Part of a small language model's weights.
Size: width 128, 2 heads of 64, MLP 512 tanh GELU, vocabulary 2088.
Architecture: no biases in attention or MLP, tied embeddings.
Each number is 128 + 32 x the weight over its row's rms, rounded and kept within 0 to 255. Layers, rows and columns count from 0. The size above them is the row's rms in percent of the matrix's.

# layer 3 MLP down (transposed), 512x128, rms 0.0968, rows 373-385, columns 0-127
size [121 115  96 126  86  85 113  91  99 111  96 105 105]
[[137 151  97  93  99 164  84 106 110 143 138 128 134 107 156 151 131 168 158 114 162 119 167  77 180 110 130 152 118 101 134 113  73 197  93  99 135 116 135 163 138  88  81 115 111 109 154 137 111 154 145 156 101  96 142 124 117  95  93 110 179 136 157 117 123  91 114 128 151 124  93  75 177 133  90 154 164 189  83 128  68 198 115  72 152  71 127 173  99 133 102 151 110  97 123 149 127 110 159 127 146  78 115 126 110 167 137 178 121 170 158  90 165 170 188 133 153 112 199 128 154 151  65  83 174 134  64 184]
 [122 167 106 155  94  92 126  83 149 158 162 173 133 161 150 135 108 128 172 190 144  93 118 112 169 105 124 110 141  69 136 105 143 131 123 169 101 176 155 159 143 214 117 186  95 117 140 148 136 107 105  88 114 107 171 170 132 143 169 140  47  92 130 168 106  65 160  90 148 139 162 158 112 145  71 129 123  82 153 135 152 149 130  82 152 124 161  66 143 101 142 118  76 133 115 114 146  57 124  76 159  93 176 136 137 128 144 104  81 177  92 163 111 107 168 107 101 117  88 132  81 144 112  98 165  75 166 103]
 [172 140 164 136 110 133 154 125 111  85  64  96 160 138  98 146 167 134 130 107 130  98  78 122 196 202 216 177  99  38 140 128 145  97  98 191 157  77 110  98 156 105  93 138  70 156 166 125 141 140 101 132 109 114  90 130  91 125 125 108  68  93 105 173 139 157 174 111 149  94 119 103 139 202 125 132 140 155 134  98 128 121 113 162 113 102 123 173 122 178 101 102 147 145 117 127 180  86  85 149 124  71 117 130 134 151 127 198 115 154  96 102 148 112 125 158 121 109 167 169 117 160 165  91 137 115  93 146]
 [122 106 139  81  95 122 128  73  97 117  78 124 164  87  90 150 113 163  68 174 161 201 134 198 106  88 109 139 122 110  82 113 106 165 132  95 114  96 131 129 131  85 154 121 106 114  81 170 108  74 167 164  73  96  53 143  95 199 149 140 136 107 131 185 179 138 112 104 123 108 126 125 135 146 169  94 112 148 119 124 113 113 122 147 164 131 106 166 117 171 174 177 146 130 153 106 101 182  94 127 160 143 134 197 129 114  83 164 138 108 151 164 162 203 124 115 117 113 124 158 154 155 124 174  76 152  88 100]
 [114 115 102 138 210 166 163 117 115 104 115 112 151 159 173  93 110 131 117 133 119 125 109 128 144 142 135 119 117 128 114 121 129 140 111 171 128 255 125 118 118 112 117 151 111 150 112 150 204 119 140 120  99 127  91 114 133   2 117 165  60  88 107 110 147 157 141 134 150 183 143 158 151 149 133 128 122 102 121 129  83 169 127  90 145 110 179 119  87  95 186 130  93  78 137 132 143 111 119 101 117  90 122 151 134 155 115 142 144 108 104 131 152 187  54 110 169 148 120 157 129 174 130 145  72 140 144  42]
 [103  88 131 103 136 133  74  78 199 114  94 146 188 124 107 102 150 121 111 110 131 171 184 123 141 165 147 134 118  43 134 149 131 105 117 137 122 125 143 163  80 114 129 183 132 110 144 101 143 126  99 127 180  82 159 131 155 191 159 148  75 146 149 108  78 133 167 109 166 151 124 132 185  82 112 193 153 154  98 136 185 185  84 137 146 161  78 137 148 125 103 140  86 174 135 153 140 142  87 130 122  92 108 127  89  91  90 143 129 157  42 137 118 173 129 141 143 112 150 115  91 107 122 111  38 128 112 170]
 [112  85 126  88 114 117 156 141 123 134 133  85 119 134  97 104  71  50 108 139  99 128 139 163 159 114 125 147 141 103 121  81 146 140 113 184  93 174 164 140 106 111 129 175 136 136 152 189 110 101 128 134  76 165  82 120 160 146 127  91  99 129 141 200 181 107 122  94 146 126 125 169 145 121 136 152 101 131 218 105 183 105 131 180  81 122 216 118 111 124 110 104  92 133 160 149  83 162 106 139  73 158 150  92 100 116 139  89 138 116  99 104 111 190 171 109 181 143 166 171 118 143 138  85 104 150 175  60]
 [ 95 179 183 113 133 178 101 135  92  96 106 150 185  68 143  96  91 158  93 105 122 120 153 127 124 195 123 115  80 110 135 121  95 114 155  99  80 129 151 128 160 153 136 202 120 128  95  93 148 130  94  60  91 138  68 113  95 167 109 124 151 140 106 138 125 170 183 210  94 133  92 159 122  75 112 198 148 118 151 158 123 152  93 114 127 157 126 159  81 103 105 124 160 172 137 137 138 121  64 160 155  95 135 156 174 140 125 188 116 107  89 145  99  94 129  69 134 120 192 118 154 125 147 110 111 117  76 156]
 [189 173 144 153 184 172  97 146 150 192 176 150 101 121 108 103  90 100 117 142  80 126 143 161  97 114 138  82 137 126 117 160  83 118 144 112  98 162  97 185  91  88 141 186 113 139 151  56 147 126 116 121 145 103 190  93 131 128  64  73 140 136 142 115  87 141 143 120  89 155  63 177  75 165  94 113 108 155 103 151 144 161 112 174 139 175 100  84  95 172 188 108 156  52 118  96 136 132 155 124 123 126 145 134 119 145 148  44 118 138 129 178  96  83 145 160 121 102 134 157 106 147 149 119 130 121 162 134]
 [ 86 156 145 149 130 115 105 112  65 119 174 168  96 141 146 128 127 136 152 179 128 124 154 101  91 150 182 187 127  76  65 121 138 147 109 155  90  44 106 165 134 150 149 115  96 136  91 182 121 114 166 177 111 158 155 113 128 157 121  88 117 105  51 140 136 123 146 152 120 165 163 160 146 126 117 161  98 147 121 144 147 177 129 133 112  99 167 135  82 118 169  98 126 110 179 155 122  61  54  85 166 126 124 121 113 105 155 102 132  28 134 109 124 143  90 112 181 127 129 198 130 114  92 130  92 161 168 164]
 [119 114 148  86  91 158 146 167  99  32  97 127 124 152 113 144 101 134 114 137 119 102 131 182 102 146 175 118 149 154 110  85 144 129 170 107 174 151 145 101  85 124 132 110 119 132  98 190  94 169 138  85  77 190 133 128 107 204 132 151 147 143 154 137 147  69 105 107 168 158 110 119 141 136 130 108  53 152 136 107 118 142 139 221 113  62 108 143 162 163 121 133 195 153 174 152  98  67  92  93 116 165 130 157 101  87  98  56 143 131 102 160 122 135 158 123 187 126 104 124 112 118 111 122 109 138  81 143]
 [ 80 108 182 123  98 132 142 171 149  84  64 117  95 125 108 130  95 103  44 110 173 117  54 132 103 165 111 139 187 135 145 109 113 144 152 138  97 141 164 138 100 140 158 155  99 160  82 189 155 183 156 173 176 143 162 173 108 168 140  96 154 135 159 160 177 200 135 162 125 108 124  69 107 110  69 113 163 132 121 133 129 131 120 100  97 109 178 131 179 166  86 140 122 102  64 122  81 112 130  93  79 149  94 137  76  80 149 112 107 120 146 143 174 145 134 125 173 126 106 124 104 106 152 109 120 144  78 153]
 [152  89 155 123 111 180 108 154  94  86 109 166  96 153 175 100 152 136 121 164 140  48 131 176  53  78 117 149 121 148 130 164 101 107 127 159 120  96  79 124 146  65 181 205 133 148 150  99 106 122 113 146 120 104 152 133 115 129 115 104 189 140 109 158 128 195 158 131 121 138 113 155 178  91 100  73 118 117 117 137  95 142 123 149 174 130 158  47 157  79 135 160  88 133 106 120 147  44 204 108 186 156 134 108  81 109 123  87 145 127 134 134  97 165 141  95 112 130 153 176 128 133 104 122 149 156 147 135]]
# layer 3 MLP up, 512x128, rms 0.115, rows 374-385, columns 0-127
size [118  97 122 103  86 112  93 106 114  94 109 106]
[[ 61 163  69  76 103 128 145 112  98 191 152 109 152 107 126 121  88 148 119  77 107  93 145 182 166 156  98  93 153 138 119  68 125 137 152 136 174 149 128 138  99 131 164 156 155 136 160 112  93  77 194  84 149 135 113  86 114 121 157 151 175 159 142  96 105  92 155 129 104 123 106 105  53 106 141 178 166 135 132 138 139  90 126 187 128  87  72 181 162 130 122 120 159  69 108 112 123 109 152 139  52 129 126  87 112 157 103 113 174 166 152  96 157 125 160 116 135 183 112 134 200  71 127 168 151 111 116 133]
 [177  73 157 172 135 145 147  69 160 137  60 166  70 147 163 186  94 152 189 174 119 167 147 141 129  80 159 165  73 166 117 113  93 128 178 190  68  85  80 138 120  61 146 120 133  90 142 116  76 150 147 106 149 154 127 183  99 126 139  79 130 155 129  80 136 102 129 111 165 138 123 115 165 184 131 147 100  93 127 144 114 122 151 131 166 125 165 106  86 127 133 107 168 103 155 104 168 173 140 164 173 137 108 123 142 106 133  82  90 171 108  79 123 122 146 176  90 132 168 143 108 138 116  82 130  98 123  90]
 [ 98 133 132 161 139 126 137  98 131  71 219 120 126 105 131 120  52 157 157 123  87 157 128 143 154 146 154  87 125 127 163 124 131  98 150  93 115 122 121 115  83 153 116  66 135 207 126  95 103 133 125 112 197  98 105  98 176 142 142 123 161 168 127 121 141 129 172  82  91  89 121 114 146 123 187 145 130 110 100 143 169  63  59 137 121 174  93 154 103 139 168 129  93  85  92 101 170 175 189 124  56 139 149 118 171 131 140 172 119 120 115  89 105  94 133  99 124 137  79 126 154  91 137 106 177  63 126 171]
 [140 115 114 174 116 169 163  85 103 127  75 171 148  94 123 121 127 129 118 139 146 160  91 133 204  73  79 124  92 132 112 122  90 120 103  76 128 142  75 104 127 161 140 167 148 123  62 119 129 145 167  22 157 158 120 125 166  88 172 161  93 139  70 104 162 116 135 124 196 115 149  98  96 191 136  91 146  96 144 163 130 145 116  99 143 128 121 121 129 140 161 172  99 145 151  97 155 109 182 127 112 144  93 147 158  98  85 118  99 184 177 143 149  88 119 158 121 122 162 174 178 197 121 118 101 156 157  86]
 [153 168 153 165 123 140 150 154 109 148  97  97 114 165 106 135  69 107 148 160 126  92 117 132  79 168 155 164 133 163  64 137  75  88 159  98 100 150  86 136 181 135 117 153 111  93  93  68 107 113 148 164 132 212  67  98 201 133 128  94 146 101 112 116 127  95 104  88 151 118 113  90  89 125 162 129  87 110 159  75 133 142 134 197  77  76 143 116 105 150 128 120 140  90 106 153 125 181 221 140 139 168 149  81 135  87 110 152 129 127 125 138 111 131 133 122 117  93 130  75 192 161  81 102 151 152 125 142]
 [161  87  88 100 128 112 106 148 143  80 162 167  99 130 189  83 152 177  82 153 155 106 107 154 165 103 154  77 150 140 151 180 141 125 125  51 102 135 140  97 156 167 146 141 170  94  85 150  91 136 111 148 152 121 104  80 158 129 139 146  91  91 128 100 161 150 139 132 158 109 113  89 172 129 119 136 114  82 138 151 157  68 160 185 173 102 151 167 166 115 140 182  71 115 101  99 158 135 141 141 112 133  95 112 216 100 131  57  77 146 116 138  77  99 127 130 151 132 193 167 165  91 118 131 188 127 114 111]
 [116 140  91  66 131  79 122 138 136 176  98 138 160 161 123 112 139  85  79 147 159  63 120 120 147 101 135 136 153 196 137 175 128 124 119  89 189 131  80  82  80  67 117 164  87 149 138 181 140  76 177 134 115 147 125 171  93 140 143  99 152  33 175 110 161 118  97  84 126 133 147 147 115  99 139  93  73  89 144 125 187 127 124 110  97 138 172 106 214 137  87 110 118 137 105 119 132 137 149 109 120 134 116 144 128 116 129  97 140 154  89 165 113 133 154 148 119 180 159 147 120 174  84 115 153  76 186  90]
 [140  93 149  85 148 107 185 108 140 172 144  61 137  85 156 143 200 138 117 181 128 106 163 144 189 115 174 157 114 188 111  94 142 153 130 138 170 114 149 103 148  91 198 103 105 145 178 103  72 120 161 128 120  89 167 108 190 150 117 161 128 146  63  92  80 134 146 128  81 104  94 143 130 150 105 115 146 118 120 144 168  68 181 177 148 109  56  95  99 141 147 145 133 185 138  88 126 120 165 124 146 123 141  78 110  95 139 116 119  68 103 134 115 123 143 135 106 128 113 176 208  83 126 126 150 117 110 103]
 [134 147  80 157 101 146 186 108 150 140 119 118 195 125 161 149 128 118 114 138 139 119 108 112 147 115 140 130  76  85  75 133 103 112 176 166 103 111  93 131 123 129 175 139 147 103 158 138 101 134 134  54  91 102 135 140 162 111 152 131 138 103  87  57 110 177 184  94 167 134 125 109 173 171 169  86 163 146 124 158 196 125 129 157 171 156 113 159 121 130 105 204 151 160 115 109 163 133 113  78 147 143  93 116 104 104 145 120  82 160  53 154 166  91 136 147 118 146 103 164 220  41 116 160 144 118  94 135]
 [103  83 165 142  89 154  97  85 103 190 108 112 114  69 110 144 151  83 144 174  89 138 156  74 166 137  95 121 156  85 128 100 119 103 173  99 164  70 122 131 206  94 178 107  88 117 187 135 109 149 152 100 145 111 164  51 128 120 156 178 186 137 100 106 158 128 167 120 154 107 143 133 104 149 108 152 179 169 142 104 113 144  86 137 126  66 138 104  95 118 128 159  44 131  65 126 151 126 137 173 146 147 149 100 132  85  86  85  97 172 151 121 158 123 142  93 138 133 147 171 117  72 106 118 110  99 141 112]
 [107 148 125  78  81 192  71  86 108  90 163 184 141 143  98 116  59 150 169 121 128 126 140 110 178 165  52  69 150 169 175  99  79 102 108 148 139 121  99 131 145 156 192 140  77  87 117 135 138 171 194  58 137 138 150 135 120 161 159 125 101 130 133 114 151 145 149 149  93 144  68 122 114 119 127 104 112 144 166 105 178 118 125  96 154 124 103 142 133 143 118 112 123 134 143 127  93 140 153 144 128 141 116 136  67  94 100 127 180 187 181 109 131  82 126 134 123 144  96  56 174 150  64 160 174 144 149 151]
 [116 144 158 121 103 109 101 141 145 100  59 144 122 105  73 180 113 158 124 112 165 138 187 177 183 149  65 161 167  91 165 184  89  98 130  96 158 141  70 127 109 146 106 116 113  80 143 183 101 134 165  97 207 148 115 140 138 146 121 181  69 153 123 175 124 155 149 127 128 119  95 109 135 164 131 112 107 138 157 101 126  96 103 113 119 114 132 175 124 151 195 141 138  98  86 124 109 123 124 128 102 108 149  85 184  90 170 160 196 115 173 116 162  95 106 142  85 162 129 170 155 105  61 107 142 183  85 122]]